From a checkpoint of a small transformer trained on Wikipedia.
Size: width 128, 4.33M parameters.
Architecture: untied embeddings, normalized queries and keys.
Training: a variant of SOAP for these matrices, 3681 steps.
Each number is 500 + 25 x the weight over its row's rms, rounded and kept within 0 to 999. Layers, rows and columns count from 0. Numbers have three digits each. The size before them is the row's rms in percent of the matrix's.

# layer 11 MLP gate, 320x128, rms 0.0738, rows 51-159, columns 0-127
097:482523538504534479493494528515510507510499486493515481500507508544493485504530508511510553466466496484522471485527495504501529492482538509492473523455545469558500478533491526547526515525536441513505514487514511525465482476490563508480487539535555492507481513496481468501478471490508509484459548503460484499524508501540469506506470517505491543522488486514456478428503505487492508505487
099:508511485518515522516485477500488486471528519485472494485484505527521462481548486458524429475414511521514481506503515482477486460488520491510491506469492495492513486485482471485573505462500486491534477527480489493523508470480523481527499489491524471492481484516526491467531495484516472524505504521487529502552515502468494486489513533474478457478485464503524515438531530514507442513540
103:514471492530484524509505495463490499497456470494515524484459521514523462524489508480486492488506432495517515518488479480543570454523513499458480509500482461516481495510498516465470464499427517523471519530476509511477497472494479492480544529465523509550476476494543497499499443485483485474465460489514509497538497499474523519520527517478475505529494499535511510485485474477475474520475
097:482467534548506529478497495517519485511513495523526485545515520469478529508537475478473448494527528542492509496495510467457523501525521552524495456499556532436476502493471477477472522504497484502487512528511500491528514494478498456526461500525525502487509522454478469449488501475498492528498511446476467488550484498500512532526489457529497500508491466512464516499528513490489501498537
101:499443503522461471525500532531487503484543489461471477476499529517477492507492512509481508481496473519484490453486540503471512508547538516518475509547485476478515534482523514502467501524473457493523481487535509535468481472480524523519507514435485516513495512535497527451469469483465522503507536538514494514481482479566491503482529538489518521482522482515477456492483541513526507483512
098:452503518470539550502512525580514517486553508541506500493504517491544540506485467516488542452480489478508499515473504521520506473523532507489503529522486507474477514560495491472524473474498500529456468503504503505546504478489502493493545501513511489516479431517506535479463509494482506525497472472485521525488456485536464461471472499463482492510499471489504510487489498508508499519542
097:552505516493537533505558551480496523523456510483473489521542494516468549524505510499513506462519514534511444455501545505491480480532509503493521491531486530501472496515441485488480511482518493514476472461491514515499498513456498501502484502548511515502483522475518490485511490467494500535564515554511496496552497508541473528497477470498472463465504485549534486498509508509509510495484
090:514536572503502510513515512450528491513511503524502457538497473467502534492479512494500474512450469487482473488478492490502534462509515502519524492471520469445489476479432484498466501476462506482468484461509546524511471515506480482493500537512473488463474459495484520528521495510516514473516492491496448519536500540482514490468493479482498534482508561486536540515494481500485501498538
100:481468504492470517518504511496490545464516499507469520542483487514495490521549493456509493524468516508456513509528482486497501434480509505462473480524522485510472520525451524504445496503514485483512510528471530515473475477505497510516493524491538480474524519524494491504565468492509534453550535508493544450466510473496484497515512515459461476508530536499533505484518522550521485488502
099:483495456442528466534465524535504497537482466499490476549521500500535517507512483456440483546491494502518474501511480554501473483538509482497512509480488547450489512493507538474526454471480527515549495486496520496516488504481545524521499493467458476529502519494524479524464515521547481513515495512514438508504484496525516507508502529510506499479499471460487501510538494506497510456510
103:456462517509467512469510479520516502504563500498517493502519494511488522479488458498497501498537470474519502502496512490508483496497488534431527532471540457488526429484487504501505489501469472501465458513477534493480483499521487527512525516520492513518498508519517473499470491465484492525522502494490548494479540487471529495529519577511495478534460510537484527527470481520561510532488
093:497498463540501463539491464494466520492475496490438498503494518502511491486488517514492517512498525481493494467492495505430515521468563510497457491540477495525505541517467493511481481518503503517479528510519471500537471458481508514547485527485526524502480514499470499477541481519509548514518515471513537461447496460531482513502457499462502492541508501496487453470484514466494494455470
095:515491512503508511463521537509499480490531541457490465527504498416473518487485492497490504502525504539455479502484504475550549521505488507500469471498487464501495488458483547498503490459503494453480467487459496450482527526515517560504477468524523522532514528493531522521484453471507499505476469535522472535518497521516528526500498469463513500509464530498494496496510514457490513500508
099:542473507500480481536524496487462520520461533482486490512494537489504511532524553431534482512495453483555497502490490506511519535472557526503482482506474517522471502482510558532501532485499453530485520460485497525521493480492506521466508521451496503523471503503462494489511532492511514528469500491479455483502548512520501508474533475501499566488492493476530489518508513476495528533514
097:464464513512495522465529498491469461513498477497468457552468487537500518527481487508489471468461484481418519547517499494521463502506539547449514523507502499493475447475471522504486493490492479491541502495507475523522492498506530518498482523505490558511458500482483493488496508564471506496514472526527527482488484501522521493490508531500507476508499520483542500525546472461506499491470
100:510507514499465503497444541461473494528487481521474456462472475495506514497550528444459495554524472499491530482482465480494519497513507462479485498466506477544499517479491475488504496492493506463499483517441499536514471527516502519483492473529480491491509557484564481525490487557516479474463514535518486508513475549493477484501505484511492526480454500500479479466492487492468521485503
105:510523521515522492495487536549498459493510463476474499492477485510491488504503514510479492465480510470487504462494484497495545519515512469517527487464488489521526493522507500505512465494484506502468497491556447512471524497448499518495465480490486514500537481510470532511472508511469495499497535455543465524508544500543511544480518509506500527506542501549517567495505498543561492486435
105:529530529548543502467489462488470484507487512508489515508531503499511461524479532491564501510465511491536471480498476492512529512539496505511496513485517506556514531494523496514500483482479518490470509490506484513487530494474556530523490466483484495503511476524449487511478486515520548494488436465515479464423447498532503509489493473490513519517530469453515521484471517532502499489472
098:494499486502477491528486503489483480523469472459509475506516461475465473461535510499488478534488479496470567543500507469447506487544521466465501528478485472507491516531489461494516477525499534476474490495493506491481474565483477486487502499492522509487464559495509524473478485493565511475467482491476443500502526495508507515470519516505504500481484555513514545500545491457523501485514
109:473494494450493513529480560475539506482475474522534516534499494512516510524501510483467519515506458473500530544471469497486500510514479494510523486458532513509485510493530498486478540510459503514486544470459472529511445523506475472481477512494549552558515500472505500495460496539468506500472454510533537503485467529495487524486502497529464472510513504480487496513455478508546473496488
095:495521543516535494485509512487487498555516519521542471511545513534493489483492508504480490523491488511510507521499485461465516526471505501519518475485556506464515519523446500495496502498506519550510536467523495458558476501522494536514521484462493507513463518453456495506479502512467493530505513471497455520543525543481506521473495507480550460468464490485510496540456451516493494498519
107:508504443505528474495487527480436491494526505484507472513499559548482472525507503545528436510520514452509503527491502479516499521477508499505476520490500527489531477529550462519472483460511499525517486500499478474492494457483492468479480474495486514530510474530490516508501458483507519518506521454502505504495515499486525492476452460519465539460459481526555529467483519508536507497503
101:506530471475488533549490487507463521567507521487510510470524504510518520449494528472486533505464493511484527516483503534474514471530469493477491527539502486480526490552550472533491503458540518444538509478523514491465484503506474499489493536501512497516496525507502462478490507442474528517468548520569532515525468488523518509478493496527483484480478507494495498474497501470493491525508
096:481471453511471457529521486502516489484505502510516510487479521492482489468499507532511474485495431465509493499493520514465514457522539495461454520503488526516545497509475541512504478445525497485449502528458531473483456484492489535546495470546521545490444483482509475500511488468531518503538509504506519480487471514480455524506529506541531489537481490509475532519506491506477500488508
097:471507484499491493457534509461468508479517470496488452475473528527510494488490498435457539490504512517504523466522498452570517492477516470549512451505500511479493484511481501530512498504521482510461527467506483472493522498487492503552519475495532466516514519461512460477467523477512506478491552503488505483515502479550509525495472474536506502523530461542448487489529491505499495492473
091:491488487507530465508473511515503550479498498490532492536527513455462484511518494493524479549488509461492501516496526531550543524527517497548464501478494537506525495524503524479554477522522501476506493494541500503473505531494480516454472488508507480492469513507513510454567494511517553519447484515481510559503462498520511486491484529460514517510513488509506488496473529556484523536504
100:492535517504465506509493498503528471475507526486506532532524487461487511508480512495456485491496520543517476481530533496529564484511532499481503551523560494477490497457584543522529533466502553466500500479450532500478485485497499477480514505507508515501518522495552562526535483487490487464496533488504486476536519457497481486514505493513502483467497502506531478486490487497512485478497
096:493419468525539536509485515520480529548462497495505489469505490518554490463507512542534521495495519467537451488451529501472478472523543505481487470519517519512536528470477512489477462492486470468513513501483502522483526519506547513517524489450523514488501480504508523498517497504545485475494544480472506550502499529488506477525540495529499487486495528482479491499522514533494525508459
091:455523507477501529484482507476535483509513480508528492502504518489502513525474536500509505457488491501486534541496505470523482510494477508459491489429480531489492514472510463487523485474491500498489523496475519501453507492485517508537513475516544493538447511468498475523507491529515476482495480554433492496548488498481499534495460501506549480499504476525518465504538438494508478564462
096:498497500517500490533457499557525488497541529505480552500524486460512512528505521497509519553514518502477469465502503491496562461508503493514448485483485491461515499490503495508574514520470506525478465549504500489523502520510492501524497519491551487484489547497550506506483493478530493499493477505492498489478545479511482479486502466489516485522472541587524495484458529503517505522520
093:523503480480497502501529517500511476509489525515487511487516506500501500535445525469537532473517524480498450485468447501515537511518478493470511495527503518513506497521488557497549530463472521535488518455483474486486582521473528485445462499490522485508493510521500523483460480460541485509503516548527519492463534481499541506476507509505476517555502512505468519527495532484488510487487
099:500476456490469479524540533477488502487521536486502509492514502525511546501517514475534456501534555508508504497467553533435515475492505517487503514478479486514463493467478512549516507515487508506488512540465508507521550526454480488500483512506531481512463469477469528480461513442488553527517493469497511500464495520496495461506497543515494501469554491493515486496543511504484508494469
101:545476524512490538482543501479491510519496525497482542507502530492483494445506497471512517505490460488493464539498472508481477524494540507522565460501529503483481492518476494552509498519518519515501521487481503478459527499492522556523508500561489481543473503508560496500505505534517493459479472508516500504493496546455546467532508536501537522488492478490502470507442468506514508516505
106:495508527497525502531531487509563510510494515507485479451503466484550482502522517522473506485522471471501506476539508494502513496487499481504519525522492518476481520534486526456463512478506545484537512502503471478442470530520490486481482475503488474513542543496521513553546525518504521488499519515565539447535509501507542498468498476500547501457462493487504551485501475471501503489501
093:485523449453454464516498496490502486489497528488541500527477483517525447477497488515519469501467490537510483490502512500520545475514477543507510523497480491489504478493486478482508527519482467507488488508481477483530479453450487449476464500480479543511488543493481558476540520536475537551480465464495472494493519474485484462543506517498489510495493526471450502469505513512504493531471
103:491526449536526543528522490562505477498487546500517503475513509521493512481491529501516496508500464511501531535554549499529509500514488505514466519505494512486477469484537474501519458486493517502508550509527533484481520469487502461538488522532526498489522461545522482454536491487495507495485487478489502479525506520507490453460522492499476525491463463522461447504461509501543540529503
090:491531508517533494523482512532478517524499505502464452488481499521512497513551488524493443468457477513514483466503518522530493483502503487531518475525514505516490472495488514449479475524476506556500509504515463449487489501504501485488474510479514480513488517516517479496488536558482553504429521550500511512515459511498503463495531524498541496508477474552501479477476504478559538519482
105:500499534505466505502496548512545513508551484504469505484487503513512481566534464518476519461484524482445515464507502501505520506552502473467469464525485522516494521482490510481527477478492488520503501459510510516476499474507429501495499491491456490478536491496525519480438500502489481546516507522472466508514485466512510494505470513454491481500506502537512500533505467541525436472522
112:524431480530427513540509505526505514492491515480520478540499496524473507489498534479514526474514496517505497521471452451459506482503519531489517498489541519493505466462497510500500498523498493503481501514523508504453490476498514544486467471505495516478498517520497518485545542443498499480538525524484466494473479502553495529515506457492450515507453507512494471473482487454456505537494
098:494499470510454452543512473515492508486470485537504525512522485460527453515532531551534468506526461505511489441512480496465529537569507501523498553513509499489541477499462458523513477480499522503445506473507489511488515501502527503480511483496476448508460470500503501516505514522526497522489525515488495488486512507480494491485503552495533482478522497487487549499510454529486521516461
105:501522490531506500513493477524498470536562489514485520496527511545522474501520514521519549507499513543507532499451492482468514473511525506529494506514479555469525499482461500523513514489504504489450477508431515552496541531495524502501496512546440500498514521464495504499511505513472481473538543507441517500515500500498509500483460503522490479480515509519494483445504550534496463519480
101:523521445513459499501482545487514471501484500532480533495465468490528532501490508466496492478468488493482506512520498527440526519476495462550473472461522439471464558502492507526509512532492496566532507502479478478534466507513504512497483501462497471542509535503455509459471495534478512497496503528494502505435529496474497512527500522535504525502524522498493509508486495509537495504491
101:472505507491489520483532522534520503480516487536488539513507481494462536492514505535503542537502545512505495526476443489489500454524504528520447520514461534526512519501441484449479529511479488501535504476501477499527487493507486485509485503470492519487499485507456492526534519493501445506528512447480469541480481558511498459517494513518514485484526545563539508491504495484488488482491
107:527506488550486494476498502477502523537504516502517481524470483504497472504519547507487528516535466475500518488502557496534495510478478507476536534508533508464475495439506501503506501500470483494502526535489514485469443536465505471549471526508444496487479478495498456514467511478519544491470507531504512439516494456508520519516503493505523520439502519473519488506513478451480502473541
104:494496493489542476512527507553540477508517464507487479498551490497467477539526502541516484509504519480482509463474521482485551472486505515506495553527548523528501499507525467499498522464493498528539516479510497510530492503528490533535533483523576491495479497535530523483464562472513473510527524521455515479505518488521503510522543523491512461496477468504505497509499515482476532510545
093:509504476491501518510506490478529510446494528511505447503547497499502532458498479506451528548491524528492479492477506448507516521486431523484481510532489466487549523520488472528507507533487523421496523526481487495486540511478478504469503503460537464522507507507541483529492520481507493510466524509520494503467488490455529478497507512471530511497540527500478513486508465480492546496469
105:496493504504503488512508469499487508502502487506536496499478528485520522464532530515462566516529530518477486502510478511453501487489509511506516492498465527503534516492493503522485455466502504547538491452481455497538483456511518580492527524509525486482479483519480462510477486502496493507482503483471533480530503541514564546521519497566516481509512519520509528506497448526516508507455
105:536497467508494436513531509559523518498504498531508481425507510474476504461491489495471520511488508508477510479541469459490567506462535428508527483512528463518465536538487463499489490463490504457530493520457476500484507507479528459488490485513509465546505496492491497469499457507514499492480476492489520505478486485539502507463505496510522519490507507494486455504508529490488498509472
094:458483517514480457464514500505492464497542496509489523498446507502500504514531499491476539483515474483531485517462514493562512519484479529519512509478496514520474488492529478505497500439513480476477531508543512504535484509434492504510503480533510516552486501539497510534498488558501488490492513481508485479495519463499523462509469477469505493499567542530473477524566488495483502537477
090:516516526529516497478486531477507512473498477503486481509545494496544489510472498464477486524537468535505473530491488513498508528492493509532488507494490467520521483537468498573505489472505492492469497509430498505523488530493533532503521493473495489476522485528505476462531485518517492486455503504515489518499499510507440473505462520542469546459497431469498562507520486534481531519471
115:477515492494517533538489535493508489492516518460508529493536498487502471515523470514520518531540519503505503486467472484485522467482514468485511519515533530532477456497481502512484526532459496532490503493516474481534481436532458501473464476533469532487487538495490426479523505520489465495479475504532494494484532460490484554513512458503463454475511531468493498482481524489488533489539
093:529495484520479482479530511495490502511497500479502485510523487537513476521508467506523503495498471505503474495499510508491547463484486480432495517503590513503468520508547530559495509492454486477510494507502501531518486510514527494501477545533513518474513493478458473500509528526519537559501485503481449487473499505493430510533528494463510464490459496526488496531505483558519514519507
104:565504518516548470527485515464500487502446516513466514444530500514498515479521474478497545507509507549497553507502449492526498510512468497536480530542511490539522486493490512552502470513500502519518479487499494505525478515491523502499475486511486508507565507522480497472510472516516453504522476474536466531503500508487501517469551515471474487541497488553533503488521445489493513489512
105:526498448513485507484485514510501517513500472537525515500484526503516494488530479492470490489477490475488461551509518507487545497504490475468483493446516490500488495475473511508515497488471534518500535477500517453464494445473499536478489514466516540546478547479507570456483481477498520462472518491461488511504477536497542512461486498453495496486483490478514508473483548474443537496494
100:496467519465499539484441455495504446532505517471499497479536436532526513494489477529498477475467533495541499532477532474432492484510498510469516515498503529496542513542512499495474491470500556512466504472483503495472499485515533521479492498493509495526541467512524514470453512517500498500483520489453485520524493511489545527479490502480522475530501496541457502498496483492522509461537
102:529513484493490475483484496481490535498506494458503470507496472535488494500516527468470493490456487529505459537475492475507519501454552432519485506483503513475438503485503509496508493498496458538458512481505531474527510511466477489508496523521550515539500449529456513486527460505490536511485501562531489490542506488551485491478499508489475500473518486501504512492547519504490509488437
104:510477510494523509513516477480532462530487465556477487474515487484534496514491486511524447492498477470537492515524489517541489509494552512499501494493506492542460517488510498547481528502503517487522545456511481496488528526505567500491475501528476517488523509536518447546487505483457495494542498520473542496439514481461507468452479491529496512533508531527511506468467485483508509484474
099:516434501468498544521505495499531485501506481508511503478541480521470449491479493532519536533464518505521518483468536496515565533492471539455458501509496500486522479481475522443530490494539478514507500535540529506491475484493546472494479491536541508493483461521504529534503532492507545483485515489518477487487526480510503529516495486487438523496503475526530510494510487500509489525456
096:467498509523494475491509447529476501499530470528538454475481502496465497496439480479503482517516503468474483534509459499503461504481551521484483456512502492523503481490436544472502504505529490556514474517520515540493472489505516525472492478510501459521511529441509492508550509503548493512509483485525525520478491518545527505512482462522480471462515536478485460492507499532501505492482
100:507494506493499512455463515476480531531452473528482515497530457471495482486508488475470509501459508485534493489547504568502507521505533501493503504490530513563515510508506457497489495549502474489517484463543509508494503433548477521492499486456531533489519507521434490458501556520519498504481510502494508519445497518508530473500532487515499463513482529470485517511488517514495490527513
095:455487488487498493538452493474465466536567500519532477522505486540483505480537532476466465485543476489500547487509525545468515530492507536507508541504473528519502502518494511512465478490496513510477529508516516505475494484508509517509492532530483454520502469519520512498470503428483503499485541469485511499499524478466504466534509491544493492526552493508489466493529464499517490449491
097:542535439528524499536498518457463483542492502503468527482499505522514449529491487492501516467457487516467433502536497459517504461530533501469511466492470491481534522502494476515479535475465502557521502523498514489508448510495501497518516447492479498499510506528487531493523475481439508526511546538489479514501500503494496511511537485553485496518511487506521495491468486536496495506493
099:500472555494518465485492514519532509450471479506510455543476453523520496534470502514482499494511516516496488485494454511515475485515487539481549477516486509488479516499487473551506528523528506501531522504433486510490495479513495515495480482461486494503508427510526503522516511515548493447488486508472529453498492534509502479520516554493493503462459527519496512529552506506532527522498
098:509479486515495512510467508548467476509555482468528559483477484520500490505458521453516493480484473481483490484512526482453514499477499497498488526523484467541512520472480485536501485492550529538460492524518470456482468485555504526479528549523491482502454515542502539547480516504481490509543524492512509499466535493501494520501525525492540498524533514495463502459499509494535485499500
101:491501486558510501484483523513488502532470505537532541511537480453484487502458480518487508462501530497492444542472551513492548501495483549510488488548465523509482505499499467484484490500515464541506473500491521561492503467524511486480435543530495463515498493520505496513542495537549495520458480490522514517527495522492476468488479470499486507504546518524531501516505484518504511486507
100:471479501478431473477509477492491488538480505497459496495535512487507516489541516542510494489523528481480495492481492468517467439485548536477544501526495485465498470522528493476460510508515491505512509452497456498456501475509522515533534467481511480498507520498554493524496553513478482509513493474508483504454504505517486561451505512528530493489516492468470477507504556479526505493526
098:506473524512478522520504554483535496491476523503521456456543484523533535531473497495516518535481466534498475497490526502529477492497497493526471543532467529501523534488472538484508499491526457518482505496480511508433488494486477529527548512506482480532494538555528525515510533500479535536479521509498492509496518530517550520522507502492447528518526504499494475500512530474493466551497
100:499501479469521473482462480520535472487457480474498489518508540516535505501497505529488447507492524506500482470485517484535538495474483471476515540462499481503524484492495521520506490535435558489475524526506488465528471487501473497477455539512526487489500465454458491523513543507517556549529509486493501507516518522480513512516522509520508505495471508529479493473455544473490544530526
111:484466502480509485501499504449499512485518522491493511480516499483526459510475519475451488535537478442508506468521521457520463471519501514474470516485504533508521510531491428467517504508433562513509521477513529499482514525509503461534484520513461509520506493486494509503504464509473488547496551478494502495483497518517479510467539506515553508483523516547470517509492470504549480503483
106:481497497470491492497475463513548465536444496499520527507466475523494520491454515479532514509502479484496504495442496503467469529508493481527558551527507468514482473484511479486499522480517478495454510505483523480491460475508511510550544480543531498464498508510519487526466547490491529488493475474469464491503523530493503553452503519551502520490469492492501528508496501558505514501509
103:496470495496533530464448480512474467526501515493512519505563507517475512497443482514487455503463534500461420485515505524417535496474507496493526542494518524485498522516523503507455478495491522510535479491545504518494527510514517505512483553498499539525444494519496487485473487502511492527538520500503511520513475505491518465520517474474479512498506492502455487460509494507527500515525
102:499491492482484443521489509545520515477462512480526455482540468492487531501478473524486490547485468486488507513487492468468492470566484478509492509504518461534488482439516536527492464435496463541491503524518496521509497481476520422495492491535512526505523520473499526515532496480539474482503498509529524504528480513495493474515510484498486521474519479509491460516464520520505474500539
104:500461463478492539487481496506521536540462514487497512476492526507496474533481523495492463530506484490505501484492503541534516495516477534465472527471510484491450509489476506521519546512525528527490463515511543522481465493471542485508501515526456526517550514452517483506522499528497525513510489554523504512515510494475538418468517476518505494520516445499499524482456452499493500516499
091:504511470509523487487487504529475501486506446507509520500522543517487520531476486512517495498495507483549486484462493466509498539504515475503457530497523496494472497508492524519498478534480554523431452507529517522506532493485453512529498517532501474506501496513527547495451531500461506520508524497495509497505518459538508496518543475444479475463510531469501455477534474519536448472508
108:501536512509524491499451514531521530470544515500543507493466539452501480504456502473478485528527532510476527557477502520533513505500465530470502475485543464511468505491489503517518509481479481531551497485459520525503536480456490481548553478477514478482500546529483516501511513534480466514483523529489513457502504515568502530501484491512486503518474490492463487494474476501519505495476
092:492488474536476511486513491494475521543538465485532474537509493516496494508500463504480491509519510466530457527486525506546508512523508525523498504510471482483518525497497479494512514496513518537491554510481495463508536496481551541472490493521478535508475544498489509493560449483526506516526498500462523482480530532459537510480543455487525496516478518520521500508537457488482444478556
095:511458505504523462488474446459480478451523493517518507489480553519512530491506516461486498498462491461496477518488524472489517468475489480428497470505502473502524486488485499455478482501450521471464513493506472525495518519480526513480512524466527488430466490499491500537461527543527470460494496454503513513503465501522496519468519483484485521502496497487463530503456483512506535478506
093:523524529503488447492498513484477501567512525475508500502515498463466465478479535516497523446512462526524440499493513527482477523531502520492494520497445466517493465504501502495519521514515452520465518485533476503453545485480484510530502488441505500460481558477498504519494503520470501503495530519482523502515474518470470516469505529490527541528515506514475535510524534499497463527509
107:544514474477472482527524527496476473458491497504504496496492535535498494517488494515519474470483470496437506555479490519422495481480488530487459474498511548486484504520512523488465502512494506476490496530453508513518490520459479459503490511463467548525495513506492457464554481536517487532531475475518523493504507481536497513483516485493507507458497526510456466475470534523534513492497
092:536476468496540526542526463519488517481485527520558543500495511511479479515467482518509493479530548494499476513535498499538555505503507492446459487503490520486526477484459508541511495512523482553447490530475495478515484537496477478516487485455478519526510534505485508431528547459477501490491520461476482500513507510514479492503528502506485508483530497520525476512525512537476525523493
103:486508520482463475504461516487488517461479513505477497485487527457491459477525485471525500517513495490505476555491522506509490483513500498463512545509510535531465506482511501518489460491534464483502519472509504516518508494428486514515546475507524540455497534475506468526534456495538537489480535494425514499449500552492505529478523514471490520503518472507486481458496515472525493492521
097:500475536485493499509490533520496520501510532493483484514506504505508476523442540503475492517550497506479499539455501505563518500514486501509539525527487528540482490512454511491476498476501511490548481505506474448490484502478474452481483529475503482534497513501455535489492516466490488542442489508520487507511541498460498517459509521459557474435504494531525517511524485486506504459484
098:528490519511465493524499562475525492486539548516495511530504521533532518502525495528491499487504495511429501532498535472471476474469488505551519487527484526480515491479477495475514506491458503524524469464530507552488528513506521495515484505487473488482527520524462476498526524510514533540510481489498487468497501530491541491471553461506565551464507476489501482502509547527517504501483
106:518521485472527528427507519545511483486543515517486549503541447495503466500492532454512512486504503457490511501509514520492516512461460510498517490523454493476476513527507486513499501471480464508480526484501530431523472530478460497499460419482550523477474501479517464471486460530503481464517503483513529491491529526514516494484485501505528463495500502499510499501497508492473496477491
106:527479486539516487536518484530506485466484494490528543539480477515530501451526502542536479508518535535461455527507499496493525514501472576501463521502524484507488509535517525482540502506499514466492511530466494474503443531508494493457510504504514489504474459491479443498513530525466535483493508497519501476483455501468450503504505478507484521486484494509525485442461489490523512475497
093:523516527549520478533510502520468499520495511484507517510547473517519464516486444525494454527498461508484443496491519512473483476517599504533512471500490482479495512518478509514522520506475502516480485517482551529463500471512488518541460502496506471504510552497475512481460548491461522485518503522494466506499495481520465524501507509533502519539469482525496512487494464516470462493513
089:516444504493547526521505487475521493490493507479477505520477523516504467504487493529488506510486497507460511473525549519509522488512540480541461508456473497524483518493512483476514476559511492518461520462503510525488500511535566510512453471490486473502503513504481518456496473508504464461545489565542475484485503506529513453474477509510482514471504515513485452513517463514545499464481
105:542483501504473507490501509500477485499484460530508505509502477509547517486542493533502496460482501541542491505472559506468497508488545466455477503508497539538495511496473516527493484503509482520505479548487471505425515541469496511494518506473498470515500492513509533501491535481528513495539535507540516513510456495489521495552482512450531551540487524516538495537518506543478512473508
099:529474552495473495548456498521534511510527512505513548540514441489492466451528517509530468535492455507499501491466507482473478519539510532476470441516530494489499488516494476505446471501485501477496479499485505523485514493491503514457477479499515517510522503483521509473492515495530493516475463533450477504481473514479493524492526494517494519513471502501499468435560517512511480529543
100:466495509490523500504503474515531476505553553532507473550488512493500533436488507491509451472500476491501537488512508479528482463453467434486496524550532487515491466465493501542500486496546499505508488500461475504472503468460509488533502462493500505499552521533536508483526517542535492543504513476533472490515492495531527523487536501509482508478487485528531496504483524473482511496513
101:505531498489499484483512513560486486497534444502478484516467499502526509448493496505502465432503480518495484468435489486518533489455516504508510492478488503511508530464486481506484476461451486534476475559451471472536494529532500480524494539472492485475496487527482492511481513489479508496522513492522514539493485467462520556528537513507521534505524515548528488516490501496487465498494
102:507464496519482537524509489496521512468478487487471519513538478476482535484532493533511512469490507484525483489491492456454531546489547499504454498496516501536471555514513455548559510447509484549492452483480523509514458517501493506494487553469489487528509523534471499510481484461527525503469522502474523497514456517503521512497513511513474511520517540498468457510509474475495484527492
096:468488493472531448498505499492472479517498490525513508461523515511536479456457490479497477454520442474549520498482427485484519527510487462514508472508497474522497535514489501509477519511548511512497503486451442517506515431488477520517502502496501489468479490489487527521478467500524482522485504472515510487525538482539495482517505434498494518515499484465536482508462515504522528505464
101:528470479523491488473538513482516471489517505525508492489490456474499539511524472491467453497480474530508533452469523480524530543487481512553525527500516472503490490509485507530465513496444491523496473502472466471495496514500482523493487479504423446499465492510516470518475502483431505479491521506494505537455518496529486493474498489511482472475506514518458507468470508476525529533535
092:529472484475474520528488464439487501506489520487532470522482548497542503499527506522524488497502507501520488464460516510508542501489526554493486519494509514477508465540500524505526504494504489461548471469484506451486447544497502514551494492512476545470461523530513532470451502511473503500471496519486500543505487530476514498464519506525539524484526504509531483495520462476523452513486
100:542476444523500484550478490540506489474456538523514530518531475493502497481494497517497540537494504485520488463484509534438489492510499512481478522504530527493541467529526529478484519498505484490511509496461519492510523474510481494546480500470527497521476492498469484534461481506523435489492497503494467510516485534497494526514469478439473478488500502445483489474487523541546479513547
107:521514562481519518495508529528475512512461523521488483464490525504488459513510494507439472496485538486462515512501495490519487519490488480487504517469487537473455475511477487519507476503503435494484492490554505530492509486465484478538497503508502494487521497520494497483521494501549506461486510558491515475439477458469526524478476479506485491545545523488542481513455498515484548474532
097:505520505534526485461528468528494504545503519477542520527516494525503522480447508520483478482506509481494512513515488528493533515520519490513482457512494506489562508474460484537496450499451503526512491542484540473464535503489470544499483475510463484506486431565527508523500473483491536470490476499473475475486544515522469519520516514489468500504516500524475455486477524476486498493510
097:488490481498479500570502456510503519460508554501502518504539516504550503505513433514535515542517503483507473456480536513488491534523509539498505519484482539552500542542512532514497522459511528533510470455467518492486511505465503485475508498511486465515504502476466503564516493462502552533502501503505505479454482495518510543499514466485515483506495507534499505491504495495507506469467
101:514458476486531497484507524513540503495506481497488509506475486482504535483494493516512485503497521523542452494485500548461499494489498507454499505521485539511540485528478492463491466490494485476450488490492492504515495503474526523514453506552516441499459535466488465493468511493442471515486508522536500528546499465542468542502473505458555487540513508462501532475535516474488505502510
104:528492518473457473523539499502524548519538524493488490498511508506566496495483473507494464444484517512532540471518550515516500479486542501470544544513486485471490512461546494518497494474491517481480496473521465464475501508520497563546530486507489437506543472473517505457502483490534470463495515538500481461493498482510518508502494490497476500509511499514474511504456485484501536490511
105:494499461505485520497480512503508494458489509540499513496531538510473499469486519517473479504499459537500531527465516524491525500482527467536493500513507512500515529458513563464460507503499514484527488541500515485514472499463515474490499478518507450489539491523498493520523484533501467529535490536517524488522514528533444498491537513464476558459478481523509498523555553501501514528450
102:510480516486491504552517479501519496455512530476512490532524509563503485512530478486498519451497480497509498517499492514457522469552528498493472561534510496526547513542454540455452489519508504498466460540477535489514540516511500527464520514524513482512518479528519500492497479514514476487502475524539482537544499499484471513521494490498501484490493488539545482486478507495551476512534
111:510478480530514478532507496540494498505502504468502512507511460521497476444520519564488536537537547510516460465528478503494526536494496500555527501528474499529534484475520476516490470488454500520486479461491481517474526540501464506520451521500516491487495528505492542502477492482480483511536480542493497515467492498507486490517539517533521496457461531553461508512519489530523509483462
095:490551512486536511509479519479465510514508479532518462434504544522484480523506513547471459495515508483561470515514488477520488509483475498470470496500499510525518531485530487513472500533475511536452472518493492489532532521474465524520543518469494482536470519485551475511482514487530511492464545532501527548475475488523537508468507479492518483454487499512467479494497525493510512497468
099:492510485526515454470447489493442487535489532492534535504517521489532512558520523469470507528513514458506504508466469535490488491501455467494477514490495477475493512512505498510501509516515493487428511478531534498534499551518495505515536508499524523534533468506464488515447518500517477472483510510507509507469491539494490498483498452480466494510532485437447525487483505518527522516495
091:489488492503509473534525481525470457518511521533506536527462499533502522522542517529505463480545525512453501507521547486509504496489493518547486542528472512464474478455506506461541498518489506514501510535511499472480516501465496519504523523526517476510500484499536498529453518475471516517508455479475538480479525477489496500501488481517463506514496469560495441436484498534506520487473
109:539476507555528520488489481492486452512526517466531519498496478475498516464464497521484496529504496534475511544496525518492525463507536544482440478535493467469493531541560487472520492473528518482482470521492525528504446489525498500488487525530523497515483505492515525486515519471502489468440481497514518487476468489515496476487501464527512453508483496514502485529499492492526530445543
106:491485516450527518460513527518502469561520548534522493482478469534465476458487507536457454515523562518526453517550494494480514511506488506486511490524513505493489510438495500514488497502528501483533532471506472522521531533516486488489494520502479515495498471500484510489452505483495512518467483558520515511492453507510520483505484460491519497472513490478512481493479502437549473499509